Each number is 128 + 32 x the weight over its row's rms, rounded and kept within 0 to 255. Layers, rows and columns count from 0. Numbers have three digits each. The size before them is the row's rms in percent of the matrix's.

# q: layer 4 attention query, 320x320, rms 0.088, rows 30-56,94-120,158-184,222-248,285-312, columns 240-319
# k: layer 4 attention key, 64x320, rms 0.0887, rows 29-55, columns 240-319
q285 104:127175161131176110124159109139127133102150113089182141122155137149143110114148154120069164129133159155112126159108132140096062185104130162109158128175139130124078169105078151098150120061104120110146148122129152117161101082100061140111151090
k29 103:122106140127141126066186178125121161153178146159159125145137126205116176138199083111094101126135127128104124133102125165106116113113112113054131118095179132117114067124100133115178104127168117130150117138125127164116121126133137126110189090
q30 103:144112146131125179075094117111131137099127144089065152117121139077120124172155129104111158138102176117129101156161154148119126094131136139051143128119107102151086057042074128096107125103141119110136042200045088118126160075124159129113158141
q94 112:113163136129148128109141185120099167160129172148146097127138170142167112167070213094109123148166154183118101190117123097147106135142099132092137140104076107109145180064131086073100109109173177079162076138053144143132150113082166185100124116
q158 101:163145191131189152174159171101137119177110182095117072111131154109105210165162140105119136080089101164140094161197122091118091100149120086095051114118141110118168141197124115140098102176161156167170109145206138109095073147127154123114131110
q222 104:072099153073075115117135171171109132174129159111101121095104113155158124145203157110119065080100127101127110159142098103136145128088146095143159108142137079142140148120153131162133123135131134153170142153110127159216099090099178095088132161
q286 102:114152172120122098081123086128136077155053151141134116149148176105089151090146093108062175118122116131129084078141164115139106117151171143187150104099111103124168126072111096134113134047078058157139135129109149109141135132079073115142119125
k30 105:089182102123065122139147128157123070136135164166074148143128054112065134122162088127121149102132127187140090120083152066150097123159162122131134114082149115145144132153144129180105157211161119122143119092091144187107145095100169147149146142
q31 098:142072128189098139087102080147098114163160215078167178146093156158118179110133124166140141113178139081127102126100129162142147109079111112208165144138168103146136078119109120159109117198106136114086123094138195176122104122152128180115159140
q95 105:133146126111100124104129074140117129151106126135120093166174205166137137147148185050111138122151113068179131041150108149213078165102098118098115160109158112118122173144131125080141104173070117091151155080108151125087115099179100135132174170
q159 115:103112127152105129196088157082074163146123117117131101089179123161141144123166164082081181141125096059119152113152135155100154128137104185119141164105155098089093195155169120152152079116109095073157159164099109186118110086137119155140102167
q223 090:130121113184103161119114100146122144177068135132089111115107106155175205144170127103083111121086177101117120087118133103119100170127097066116129131169165116096117097175104093135165058120089096134081148177115150193111144096123059094137136129
q287 086:092138177107155094187133186068120212135148112069126115157126121101193122156143210093114130125171163131127124125130098176114147119093149126096152126168173095141086138128138131123161100085134120101133114135115189137161129158103056138153142105
k31 104:108131107143183088141106133085197142079072094165153116089075120104053104207117142126143092156116167176122119105177086132095167119073166130153097077129120164153155169135128155087117168076125114073123126102121127133126144140159113167092059128
q32 102:159097058116113136141122160133144107050107165145136074129111113131180165069162100109060161125124166099106116128123136173099151100134171116098188170126141146176100076067114086130113107174110138173180129101131082121123144121117144090100139150
q96 102:130150102124135103091047088160127106107129146130127127105081093166157122129123150125098118120162149153116164113121166140122091173116136170080123176137062081154152113125110104166138142151126153132131126173095125168085128183090150202162132035
q160 105:114124143142163140170071144107116114187174079180115091082127151165180107085113116150217133113139182089126138112111118142071077181156082112060156140114156134080125141152130131146157119171171130124135149184185084136153126170058133166129125135
q224 098:117151133205170137128154125104126099088113174165138095153125166150127186057095080081141110171093132097132079102125121099145112096133128174157114145113142107129139164157142082129064109142173103084131087203073149122149129164095151134124137169
q288 100:108140162137161113193153123138069171105135108114079093096034129154162076094112155149113133140137129114071154112177109141088176139079171122079157106088130085155135131136133137113089192096137149088107187130112144145138131098194130117133178155
k32 106:148145155052127135146156139122131130080102101127115148098085137164156156077094151105073090116120083128126166146171066097108169117113148160158152131107174095161142184160128104120120112088155170123128168166193100120122188169172142106089121167
q33 095:175168073100086125170094146096178121110071131135115192188159144058137120077143108149163148060155123155099121158067085162121115108096116092067145115128077134145211094143131147121128152155163150100141102112189082100130119091116084133125108162
q97 108:108185172102104176103124107080118061149095157166149138115122135118162086128126132105105099083095097126110151112140134071194161147144133105135133100120075133133127142081128095143057099183128152165138186145169174138171143159170114121095145126
q161 106:166118126103147184096101176144131149094153181099177130157173144122125112129140116168075074132035060126147206115130128086153105168139154085155095158067075173152196078122129101171110121142132100139147085110127139103094135158118055086133113088
q225 111:116130118128152165117113084099126156152135125082157101128116145146118111126151189137096103135141060130141159193079144135182124158158130090151086109136143123095080175171147160128138149137099135107147115171127120122200150197149137148139162161
q289 103:157142169170155203106099115142138079107071137106092150154141119153131059037097176196157085089127090140142137139122073128155137130122148090094147088127089079114109148160118095109116132130066113165102122148109109100140121061152120101111155138
k33 109:097094093173116163104083130145152107139130055117124179126071131121123073104142187147137130156176169150144133173147159132129145143106108147132138138133143115097142153109149122119101172128131077156143136095047131130121040107169172148083091114
q34 120:170152073138064116135157141132143174151177144070081148119121105146155099136102111114067146133116144143139103099123177112110127159104168087125117133102124068107141076136182113121129144131129145203100117096195085091185144103076154116127136181
q98 104:150204162135110130134047089145071116108134147168106147068154126132106116096115145118107129103129132129138161114176132145118149158090169169132155108143112060134118151118180153173181132155133094145120152121139158120113143152179111117120143148
q162 095:089203139114136096092148166153123093123153157114110094129149098146141149146155124132166149117105148155141152067158172129100059077158125244114087184105174129141100158177152136144114095156112118099119121136146123119137065064101139128110137140
q226 107:120172121183155104082149122107144134151155108150159051101070134137197140073172158111114079092129081116165161103152122103081087131086148122054142117059140144145145077154155193114101055111122115175120141112137160117130106157079088170164098136
q290 105:138135121157083183140077159146145093175082163136146165171132109163065138087120102133104171134164068126084177109130075099143112133071094127169108215128148143133108078175177110148108130165085124083150095126121100143172110141077133108116114015
k34 107:123159091113148127161084170119143125129104206115146082146107100153176112101107102094129112158154105090104164141063119161151111143175116167127138133080188145149126135148149081143023078100150156201133119105090141119121163155091112149170142112
q35 098:103126171119144116112135087143128117105129186124150104151131135134119109162104140173074125149134162134110155135149144170162121118117158119159100170138156136134114119119155111137136092103135194145112146172115091177116107133106091092133167167
q99 101:127158132117084171158174092138106115114136150139154123122101149196105149116103099106081168121155150161129138077129150125139156168084192110111117146171130162142111139191148086128123168106068117141138123116095158132160125106171125131137188165
q163 087:163134098118099177127034112087123111184108146107106126125094143097074178155150142064070131124169124134068121139146118123123167155112194048184145095177134146132149127066102153104117121118093107151134114130099129182156124098150091134100147136
q227 112:182134101127112114113120119107158151089123123129146096082089101157154084101183155107094145128116077079124103125149122103118153103113121069130058130140127079077122142115132154134111074133093118110145166185098138155127122113169165122120162105
q291 102:135118146136162106177087145151073164055101098096107158165079113152154084149136130159088118128147108119132213082104142141132139176145142077117114173130082107128139145133150138097148127113103105178109159145064106146152129102107126135127144132
k35 108:202103123138086127165136097104146116096121161088082170103136155141134120067133123148117130170124117088131176159152089118120093095104094104149121120088087128126130105189170119111122151125117126130077127127130100160134186104161163126146129065
q36 105:144108138088101144124149131149151092075151125118130108096133125118130197167128209144129065149131167076139106129119121118150154120085106152140109114153168135150104146049105162144127185150084071091123164141114146151142132165090152064112108200
q100 108:144167181167101111165097126190082103119146139124127126166171112103101118155145156167157137058086121162177162101104181095140118164128170049151122139112154118096161149169120131198133148098108164086102059108118092136135185200174139144185167146
q164 101:128150167117112174128096188121153081108110130115115094108176129111151117124152092185092157095116145189176140071087151131144061156122161116119179106096129192092131120128116134115120113106127139154147154114115098137099131136137100092159117092
q228 102:151140127149147133117154174132117053176143211135162075075096077121156119167153141126105143178155163121131134179173135148159095054090160159095185082132129135070096140101174097175109188112089105111111135111133123154098141188120080101142109166
q292 097:147106116134131136144169123148118088108104157112143156175172149109138098166134116135106120151106116191163092149150123123182170080085125150155153131165152165111109124038024072131087202181056125139122089087094093123086152192109116061088134116
k36 107:160125094145146106134160149002100084115152064120110119105171127102101137121075156107116132106131125162123105143142180117153090100115140112125142114140116128128074144087150105069128143155122120108147130136104129141133161121178104128056105129
q37 104:109172104160069187085140086167122158126160046126075182110145119145151126129053129182065177123157091094147208142154122124124130141127144176149162147158141160132165086131164116137149117223165144142182160113155103161137195105125108138138141140
q101 110:142184080109115072142138137178152097095104055116115139090205113149148097176073071139141135145102110145143126093102139185114147133169124079099139137123150132107151085106128077148128110117124144097126187109140145119100137125167125126091161157
q165 100:137115146074144144120136150141148191099118160190141120085128169137118141129167147164137161136146078147172061101130137154162102055158149149138160159110133164137135124076123134119126133118127090134168155101121122107195138154110141079176112157
q229 097:121061121056106118122099111123139130185095075128082095159117119108087160163118145121152123113110172111118087113127107123114152095134099143108147163202100086140142115062093105109113168032155125202132111100131094125160157140151132100147135144
q293 109:113146109141057128132192086158110144103084099158161128101142113154163075166138099118129201095096170148066107132115136129134149089098174160157093168133139090088119153092079161124146139124096110125207161136088100201094127107081137133123122138
k37 104:146109119106068085105121151130068132108111125112185085131103139140189112112116093112096112188132164154048170161150133108105123118094154164146105088150085148070109130085118127116101137105134067130231111122102134198117131103099133125144135112
q38 112:144116064078104089121119147183093120117083085179169094129099112147089139085129127096152100129108078139093103128111173165135135113123143133139120139139147164105150134135160110097156142094131070134185091173145163108139132137169099098117109090
q102 120:074129093078119133106121080103150156123138114144154170101153128110067135111111155070108122116092106129169124134116143184142121102124141121099140133083144095153119164114163117157136141148129078113157092113129168127164173166138124093128129180
q166 093:119039104110131082173169100136156163138115077099196148145134150131151098132118176094100078103121047059116120097105105145143118060105114060191135144128148172074085130117163095168133129162127078098178169122125160168146178132123112118119140155
q230 110:075073150129128099108136172088200170139190139081180142184155186125088162152092140148107108115159153128124111109104149153132121072120073155134113112101139171166167149196107123110077171122111103116165113136082128076123128138069115098103123094
q294 094:094109124104150114149174117117171101120156080056114142149126146128176121138104140105110167100160101071079171154137141127209118102167146129165146104061110159130131141158133065107141152145096116091138162155163186103144087205159127136141151143
k38 109:067105113138111126141134083149138076152128071125143102158148146177133108216161138129037128106115108125060151106144138145205129109129170184144118179110096121094107163120140146175139137124149162142164141099079156170131098194155159142107118088
q39 105:091093144161051144104173097160118150085149189081123175177175142155128127143088177149155139168129070137103081124179108108137132113108094102111134101097172130136150124153138103160158135219131157116079082156083130130166131137162151091164104155
q103 107:117151149123136152147119098132141196132024150182131109126044100102129156097116190134130137105117156072118168205097106161099136163129150108123120097226160077136137127105162104184139131151121139166085093094130171068112125063158112119132132127
q167 106:080180141128131128059124085093173134126114096089071134180072134149061107180123134122146120151187116107155092122082131120114149138149101091098160073183082120150132165188163136143121098130128171119145056084086169147144134197122158119082143117
q231 111:161120067168133232153083120174117139179139179137099102114098096118130139106167176107129127182156113057110122080094110129090133172085118127161115116130108072106134102097185068123126143086150065088068184143146199163100099087150135120117168125
q295 117:143142116080129093151226142157139110109092101116099133152122074130122094121120123140130116114140122150109144141154099105119166139106107129133206085110100172181158156072156110070181110159132148158098120164078126142109094110115162169146132107
k39 099:182139137162140137163223127129110140150092152120133123161135115119137132125124138100137119124133135085095073131111094205149099167060183147126143127094104161204089105070157114143119159133172127216070147172105140116142098136081089155119141133
q40 109:146101140116101132179141164099079109080143123132175161121135093092175129152171073134131141135130114115128067100172130102152133108095118180164087096116141164121104161202097168064113111102167118089154145111123133122180124165128176171141095095
q104 110:136144158154154126129162147119155157136131134191144137148141141079190083147119137178107127134138136153136157154151132090161100051104109107179099131122142097119197130170087110185102133136132158109111094188120136138047074146112068129123147143
q168 092:126163085144078082115129158099097144117146125171105096114206134146152113181180092144090118097107173127148151190177155116159103138160119094036084093131119102111131084109140114131140131163196090114134194149159082139099124066094132154138122137
q232 104:092129098097153102140147155092123148147152122113128161142095123089090117185134041174150195156172160125156118128120185128162124085134057187141120110118147185167109124100103148109045140094115115130154096161160156134108138148144135152124142152
q296 101:146088115148157141146105147138133106143129149160076161118099176113040095097130140150098167126110175098158195173103151103135105181105147141165043112115132108108164093131137101130140126170141071073168080130163077217119112123167194137096096176
k40 106:110120116106122135157122114179102144112126109155156141107079101158057088109108088161125107109175110143166177084129167135169164169101164134070127139152169125064135055114111143149179161170076097141117090101082097163160108128165142148100119148
q41 101:105113105099168075114148177144136137138112113138199098124208121146138153153135112135135158066154179125081109131083082093096125098097114102172134141161126165143168136131101156115131144139195086124086117159143093145135148168099077102172126067
q105 113:108084075104153176118121184142094127150090196192130115092107060100114134145087159193109176117107079106154150120113168112100149036116098089122121134111113123208152100127146081172117083132104170143111063110135170151125142153099167144132101152
q169 096:061115154118135150074170154168072180170134148147151141121090123138164074119155218134153111146132147131128163054142156061143076097139161181077146103054135099159108126170139136178183132085137072133185076130117160155182167164091148144149165148
q233 093:137070132133209183156137111145170129096154167114085119130118108131105159095110101149110158172066139143162177172091218107153147136121000067133145170120176094167076155102148132214119164138161121064145136125123156157113132179112111115145113158
q297 099:137162168093167108142103186139170114126128170154090107188078107104081112169138167112128129154145059181117117183139135146103064124171124149158145100065158094137146137105106126176089142128147127082115130084137139138112114140155140129154084133
k41 101:195185175150113099128099129095113094105142089154059100063153069096162176176110154129125168190116166079079077146092132084099128109126148195114103079096184116124080216099130135121086080070159160168175134138128088126174088120094055105146115116
q42 107:159131106132143075121164162189136122132144178137160116071123101137140135150080112079130103110130167127098157087109133098085162190097192149120170106149112133082077219135112129126092128050143094127106166146123116121175169174141107115115132126
q106 105:148078113147089147145098082146096056139147112138091130162103200091164123127133118158133147127084169150134129143135130153116129182126159144109126142133070140134119113072057123169098104094113129208132143151136116097108135136138122146071105126
q170 101:119174107187092139099059077109121136144126169151167144110187118058101090170140139158088135134133159195100114155124156122132104089081136133192097046244133092067123122116121113093069088151105108146165120120120137147117145113102142171137149122
q234 108:158152097121173111126198063173118138134134172115157122112098120128164146136146152120108167203134136200181146137133076101190111122092212141063147149093111131095172161111104097166073094134110181110060128130172110144155121168174104135126143144
q298 111:097125157113148109171082119146139106152137150103145068129109129142125147079136136133118136129125080205113110124097145130115049119123173122059128060171105168113179150119069121073114128148157074133154150101172082139156079173139105126189125104
k42 111:127152038108102137082099113167138125125121174128165130132129081141072111143116126114134107126134059197080131123139144138170124113107134127132126119141111151112211140174102109120143114046110077139106071119139142191120090092179097066142088096
q43 104:116164140143129110103131061143145123149155125111117106191109120164162152077115114139094079099120178150092172108150103128133140083158130065116145129156073100109168133130122138138169093143155057095073136104039097080123111203079137168110105144
q107 108:106126048144168118131096069170095171159089145106068110107112088078120096165161104123146185172113153142143145128138168138126132122171166092067171136122069166122164089149114212134146108164164078104110164127162155128134097116097165149147151192
q171 092:122132099120113162169074150098117101102068162080072115110135192141081112167143103107154134154088124140137099092121170104112136091180140173097171104098122140088095144151098166127068067164115123075106145056159125128154109129154149145112057160
q235 102:174130122130101087057105085107144126190098178138135099142178145159085172166131084147061115147120145077197113085146108065078123102145114124130141138087110115157135168108123142138110126168170084152165196177110081117141114178142143148109128072
q299 113:102149132115116132193124109161074073093172124109124165147091099182156154117077110164106069093134136095093196104125157138100189114161070136117170120171142130112124095163126081148117132165184136176102103156171137153145110195088144151108171117
k43 100:112138095109119179171160106194090108108115079112113145124121079116199176137083127163153115077134171137133146163135118107089107132116147152102150105164159160140098120163123163119127115131146112165152155149192108154076121133116166154114117095
q44 107:106138137140093145088116151115119156097112132110152143121110078147115078094138116105105087153146122167165098102172137083121136117135196115111147120078167145177146110153107145100176091169105107146167127122119174092159126176134148111142132119
q108 112:132112113150091103109058135151085164123115157097135099117083117122121074145077183118139158087116048092147116126108068131082142169099109127136147113111153128125128127077171152140111145106159114149096048134127134097130153052186158169142116148
q172 105:109116098140171204088112087178107163119125183120154132117114169116144181190132109109108148154147103135118093053077164129134131073076133112140131060125169132089155098096157128126138109094083081133165178091064172148146180119127167145108140127
q236 097:097107147137092077114119059136148149101139077145151151053066168158139104064137134056090147152128132113154069104117098115116112169150189162118139118116130148154134118203148122081193131078079102153181154147093145147159136117157127126108079082
q300 104:165128124179169146087147097202120109112108175119184159078111090110083100085110103154087122118096093154116106143138123071158176184144180115117114136158108116102194083132129129144162076160083131204129119079132208191088115146173152156097123080
k44 104:158146101124161116121160109143136055099109145128141115126110106135137138076122083151115075163117152103127109172150181046092139108151132136118065091137128105136168154172157117108131107081112145208149208138143157154157097129157090147069123103
q45 102:137083153145140115130139151203101101139105112149107122100083114111131057112151111138142137157189093124140141089123114151166133127136068084158126153088190173083095136160168128120148204127118100187096100160118121078137151038132143056114168166
q109 105:137061108167104107182085169126130041150122057159120183187127126092126150167103141154193078113121135107151138112111104133146127163143106161127157109082098104125113160123114140150188120110186107108132084111140171127108154101172109161079117076
q173 097:135115176157156096179148131167130076124123093203107110175106140060144068107150192122104120112101134145116133060121126102133128143142096158169107136093136097147108091177087144114139103143125117137109081141110109127048128124141094170105152102
q237 106:132121176169160061196043103106145192107092084156156075072129071156124072131137140144138133158101135129120098201103149165111158109125125087136075171179165137101138119082191127147152160105150130114093172111133125132193118142152206177146116129
q301 113:161132186200140101138159144099084123151148116103058072114075166082102063071150111141084166130140141105115211131104131107160125125141116149147133142053149117120139145161142112141164133148178118120136129149091110117093108161153133144113091106
k45 107:106148132129147127109122135113152120083161157067122151087152100102106085095090099146096124149097151143120181185149218065100151140179123108129144133108157195155228088132165115126221118204168127114127110164088107152167132107141161119102114114
q46 100:133173090160091144115097097047136222120097109166078163088131108107103127167153129080099125119119168116105054138132122101116105111094122124090076176148118122145172155095158107130138119152161121126128093129150102092137091146107128142159141130
q110 112:095132136093092160124097118125184151138141084167126159174110152139117117181109119092133172109178139159116116089095130038153154075161168164100175117124166136127130067136083143103090122060144168155118095087157122083100126077182118140140096143
q174 105:139099123088154098091145172138132177088158172191150113117098105137140129169119174136169102092140122089161117163124116074144136062176093101120160125097164125130152105075115161201101165119183130084103143129176101173146123113151161137161096132
q238 100:156125174125097214110192110113131082092144065146099122190114151077106148119140110081101122115106202151064134129098064073159129137102152086124148133158092128036172155105149160139156160117150063094091139132125161110180143211189163150124099143
q302 107:143144122159158106114137118113120089135099166161114163189121144099148118163055155143162087091141178173067143133088079111179086106170107161037084081109083107099181121065137160138125110106172141136039073108106149141073103161150143141181146193
k46 106:141170152171116079105180044152124018125067115177107123136161120145114112141073158108122103196150128127072153100115115139177108132109117139042104095132050137088133126146156143151138103157159136170074161125091152145144157151098154157149113146
q47 100:158099145120103105098117107139126100106135123164046150198163152143102124177171108098165064143123190090070091173107156172123129149132131104098138114171173146134063157055099130145113094134150089161133141140118114140135110128122135155127138171
q111 109:123129153136163209121129108087116142125134094133145149150109128130158163127137121138145186115111193148143195125198071101137107099143112220092111129080110128101073151112121141134164123100102106212192159166141137142154188112163074175130126097
q175 102:174146129165156137098117146143152127156149203155129138153106168092100138110143121121160161179112240175100121134149122123111120098183140186107090153110149097121060144150095150110152131112180134118102096092100155142088081088160142142162132056
q239 105:178156179159136120094173088128145121127127127175078167216077111067133123142134119128121151114125136202096145176161099087172138166159129120087147128119089141133112120118147150109133133115114153103080112096094105117154122117062101125095112151
q303 103:162113139113121082125133121123116162146140155112162158131150049115110075125125148156182114088140145135084109112109137140144151116147138119113164109130105089133057122076107177117094169136153107101126121146161149166127086100194143092133144091
k47 109:170091153135147084186125106131141153105162131156130141132143093131110122075128161083074099092124110162148155150145149167145149054130084076103163078095104169139088122189084110113101124141188138107096114137103084131094112127147164131157113162
q48 098:128088162175156089128113092124119135187098119093058059151128106126172131122101201116168144113145118096183141084096135127150131121114137165141147126156067109124126184178136115116085084145071161135187165158135094126140116170080143105110114078
q112 116:149094130160172147110144098110094181143140165174086125180163137110134134132163141133148058101207185130106094130148110125165135167144111119149180097062067183045177156112144062124156109098153127133126128146119107132140142159156132121134032124
q176 099:087170076110101099138153125087054074101133125160096166123158125099151163178120118138125101100128180081112120122163112157157201101167068166130130103094099148138161132138115150120168081119150071112083191110151102148115087132142135119156083130
q240 103:118098152180161102087133142101151080106162115116113124148151172094179078125149129122134132090147132104139170129053161150177151079141101129074142122084124190142098100042124125150220120112156144165081108126125130066089094153154148153155154129
q304 104:160141188110134060125169127128158134110083114159096115186117102118083062147103088175140118188187115141116168173114111130162159164132140113114120131126061213123113154086171126108130187124135159147078140157112155049117121123107150123160114177
k48 101:107156112098152081064142064115148116120121118147130147212120120133095107087121109148147139168171180165139170113077091125160129106179190125111111147090091090142144096141129125112168172127087143139132063149114146083162116110109149159141105152
q49 103:091122149165174195041123133153115165134122077110093117151134125092112121172117115178132091058064154168133204137109127167089103121119065121109156126177140105103140095124136074126121114136115129131088135111139105086126138166168148070123095152
q113 108:126154162130172145135109148095068092058152119143077093161136136150077170136159084101089079151113066091094148129125118099108129146134090129117158106117115107091184122139140127090097137122145130148131117160091121111153109100127139141128137069
q177 105:117176157115174088117101126079099104134137142112154090085138143118091162179145142096129120152131103120118146132138122093104141105112081151098094143110120125078160103155123094135125124123102122134107129143087107124120043067122142157131066055
q241 095:095138134143180132128094053160087198076128089135127148133184105129151168140146114105185055134111144138124106124170167100113091097089097131126146094133124118134238164122078102104145170212177191149140092145146143136128169171118154143132160182
q305 103:131107217111136110146157105069060157150096136124120096113106122102135075130111058079099082139097121073114117145132049179130161188115116084129189078073103140086179108205093093090159100180104128098138145142153137095127168104196121166140163161
k49 107:160087106104164123075141082102148153123137116164108154165155172129162085116100137165141068145140179129157156189125090168160075128138135147110079119066102192121116122099125091125182134170169138124097108104160141184140117089174101080136167162
q50 100:046129118064110111121128116112090101088113108146154121165111138171109121119074145153122127087145119160115125098090132117102148104105090123149170178115132137185199009148167102130124092038136063122094103107154129159115076135139157179145120134
q114 103:158115089126138154120098082147064115163081176156125096126174137193085090102134127108133049079127141138118116093117146087120080065112150110151106146086111155144168158127157131126079081112114132115095125119117158087150107110199104137115173104
q178 100:107144150165127179117148095155088154147102134144163103083119039147149101122142142097099137135104077118100137127143089135101091148122134105120163152126121114112079206120154121087109063156082147139144165134114131157165163154111174157137114121
q242 106:112070135143115148128095134120090118135104171138087085118109189134132132129095169161127140092139084160176115110175166165153152099174113112159190067118130150149177083158178157137140108067181095118079134123153100126066113115125158165116120142
q306 108:073153093132106094155129124187120122089071170107098091136146133107104091110084135187073130101155122190123184081136157109120104073170195068122112123087130099115152095171178064150148104128141176112135141145158143082084111080148136175089052098
k50 103:119136168100082123109094131141129081086054158148148128125115158130148111150129126177149117147208149155192129123175145161151181123121157043141144124139127094126134077123138128205157155115073183140162137083153130119095109170150089101113081167
q51 111:143164124150169158111143113097108109125122191174147135088137081123087113146152159168119171159167087097148121124182132088165067097151135161076134086132126113135113126150101167169081116092150096090130157130100150097076101105081103082127071140
q115 104:119173131080128089153068135117155136051120195132083171153139144075143150161110118124177127097147106112139162125136112164184200152160103209170159111077124147162110194134123148185120161140155106142120076081153144101126186131122091136126126087
q179 101:130112161125142190164072174101108099108118133112140160157152083087125130142134142132077131139092123054123174184095131111157127077085066183119200105167146166108075147089200111127134147144164130082207146110146116175117132166115101117149095143
q243 100:180198168161127172187099140108144075138088101164164110166099091143078120156099133123168119128152120098144148189195126096142126137130068147152115091093042110113087135155110118149136123166142122109107150107112102132156071134106162139108057094
q307 108:109206103143095115084182129171141104119103135074119191090138192128117099175107125179117111138156088049073104119143207138103119123100096145145129166081128147143072100080100114145103055135133105161101143154077089148151161184063172097134119117
k51 101:102104084091072167132123145166168124193110123033162163109116181110139125138116117168119128057112138158124119103191110130127117152114115106136150155150089134171163142085116141132119132109097135176103109138069056124132133123106183118057099130
q52 099:176113100071104082106156118064147115152167213130128117143106165115118194132125193164110182074140155166180081182073159132156153154109182122169138135160090083143127157106193133153145160147164113143105070073144136133154022080115152175122178118
q116 106:108145107160094162118154094059142114108120139112119154199121174090114109185107192148135146074186096130119187164098095146175158128113195147145153169148130169101128134093150121098092145088170076218164116083096115098181088098149150101107132132
q180 097:133082172113159126176169053089106107126126110089129146174146118087132101128120164158112131104086126152146119085151171119197146055139186114161160135135154149129175106101194101145094149107136049147192151127105176161112084135128145132154118185
q244 099:128047097168118089133186142101102116099089133149129121109079076110112073122077167141134106139105077133138191092127129105152137076197126141098145115218151142129097160168175090174132149123151147166090137134089129093142123133081185120104140194
q308 116:130096111102148142124070106108087129121119144135150115179105133126107118215129111105113146207163155131121174101165079160166140080126151171181087141094117104074178092135129112123127178152108142166126129113140106138159140133108138166095066201
k52 106:150094090163133081116086162064064152084132035167103145128090109142131078134133064165120183138093109124135097122111136146158104096090173133144139119130048124167122096097137117102158114120124147133109173156111137153098186174117150177117165104
q53 103:079138158139077120133115191122119092149151114128130218136078096091108133096096155119134180108166151112101131113143123137181166157085129114141155082156104088132177115176106154131094136095063133085149112142071135160098110088093095142090113030
q117 117:133097181145084102137087106093191055145136128121138095109092164144170139186144146120113225155165129126132193138097130130122127118047184107133139103092069131115141099130146136181117168108102166164177111121127191109147189162098146149113083123
q181 101:103126151082124126172106126137127128136100138150223177118095124064098175156133139126108159143111096156121189096108130106141130107119077124183138110159118113157165064155096091163159118189190096126226095152140167123144148140190143097126136155
q245 093:127139162129071118125130108135109104164121156127128119068176141085098113117129156146107076137159142134121212125134105100087187164112138106118089094078102144137094084125159111178172154111121080157124077122138133142131124158139152181063079102
q309 104:146113126188080114141098058112132177108129116088152179113109194103140089090112129113093148142146120139132153114201185136153150094094051140076135118125134123117153074117189118142135176215163118095116110164114140157111103048085134191100175070
k53 107:164182128146122141141122069099141202131133176111105150151114139069079096137097148100096115127143122143201139128206133137084083174120042160081104121079113135123115137139112138105172134097101177069070112132111104120125124084119094127103116093
q54 109:033115126082110154136118090136071160148113128106107138140091125131131135153082146129128041138113128031169139157141137142158118150153134133130112152116143102156158105122176142121153097109115127146189149095184122110173090167157170152106145082
q118 098:110170125093128129093095066146169159119115131190103094127162129139062103127122120109095117099126127086124085111075105111115084147151204080134191177074145149195127132141115114174132127056156118117152103089127200072180234164090130113150149161
q182 101:086119159120131155095084078092100152140129132176125138089161144128053138100092119131135146089090134112142168111139142172139192159079128084160142151135175075191167104130140161170104126117094125115170148099145113064116162137136150166115151105
q246 107:128206100075119177117118125167184112160197082159131153166124149092138145118119116122114132070126135131108111134098124112177089148102184089160127155105153143099176129209136067151150142116113102159138086126122101130155116080157079092108163093
q310 106:111173163103091134122107141145107146161144086142082202136137117129136103168135083153112092117087139127138197185079154102131107163119055118121103160089105090141113114131109092177168151174148128173171114132164065103152124138097118143067173109
k54 111:124134120110112120161113105107179126132120202136123138093117153165164140089146155117065143130119113169116148138169071101135155125127116139111073135096090076110140137135162060166153090138149110148099148109114137122063120192076086177134113167
q55 109:086130167174210115111170103117142120106135152156100102115101096151137131102185071080130072097127125122107068193152175113131132091146145160102145107131165114166079147087109150131100164135140135121159098150119089183150124135155134122088123133
q119 113:125165125118144197136186114193133157106123124158136109069080086138111099095136144137138097159139124069142204122125175124128079107118172125155097157182094103167177097117163107157138152187116138163078141085126154139052057155176113132165084129
q183 099:078137135157108124088190144105073110116183084180126105113122139176073078137130100149111111089149149113163110109153125108180166156130078031190090097118116089100151093112168117212151172189197132090140103151099115141108102189123086111168143102
q247 105:145110141172079152170107135121116131103119127174142090083137097206104127122163139084116109098118158164076089118167146151155173116166156109157140085143109081125149146161151183081112097103228099153166161125051168174146122141122160166144123174
q311 105:162077121128058180112125204165079171193173157146083141092120105182131147085124069196131096096142137123158128122116129112158091123199125144120097038125110139080127146178128094091127133132124083131158106098141156174149132105107108075122137166
k55 101:083087077090163184117115124192118137129111106078077098163106141109103145136141129198142140155089195136143082087092123101127092138161142163079160102082177147122076099099120143076135138137101110103138148079165152129113131202110110158125158131
q56 102:127176132126139096167108094116139095150091173076106169068142094139163140119137085161099155182135060141121098158123081152095094088136183165132109129115097169142102094130109134114148117192128152097089111099116136133131087108084107145148101126
q120 101:133160091135155148129086153140188070130135124126156127165111150108153080112071085162130069122093087149098160130107089110102148108181155151150110204101171082120147052101081097150110121138136130105137090152127118187115101066138125158056146111
q184 104:170130113125135131121095077155073127118142099114137084149115070169150088117157125137155178093103149155093133125117090154104159048125130095155130105202156099078087084111117091069155118153133136116070131109167123094090106134111123188135144074
q248 100:083078152112160155080123123118161148144146120138152121147084127138154114089114126109066121148077133193137076175164097096170127098150164123111120131176115122124156115142179183148116089133087154139158095109229126160167114164051109131098131128
q312 105:130174108116164136076148098170185158159177164132180168147145126198143097088145138123167157176123054205106205123052108117111167085113129117174086099136152157110098178160123120149125173087082085134150159122132170119178126103131091112158162130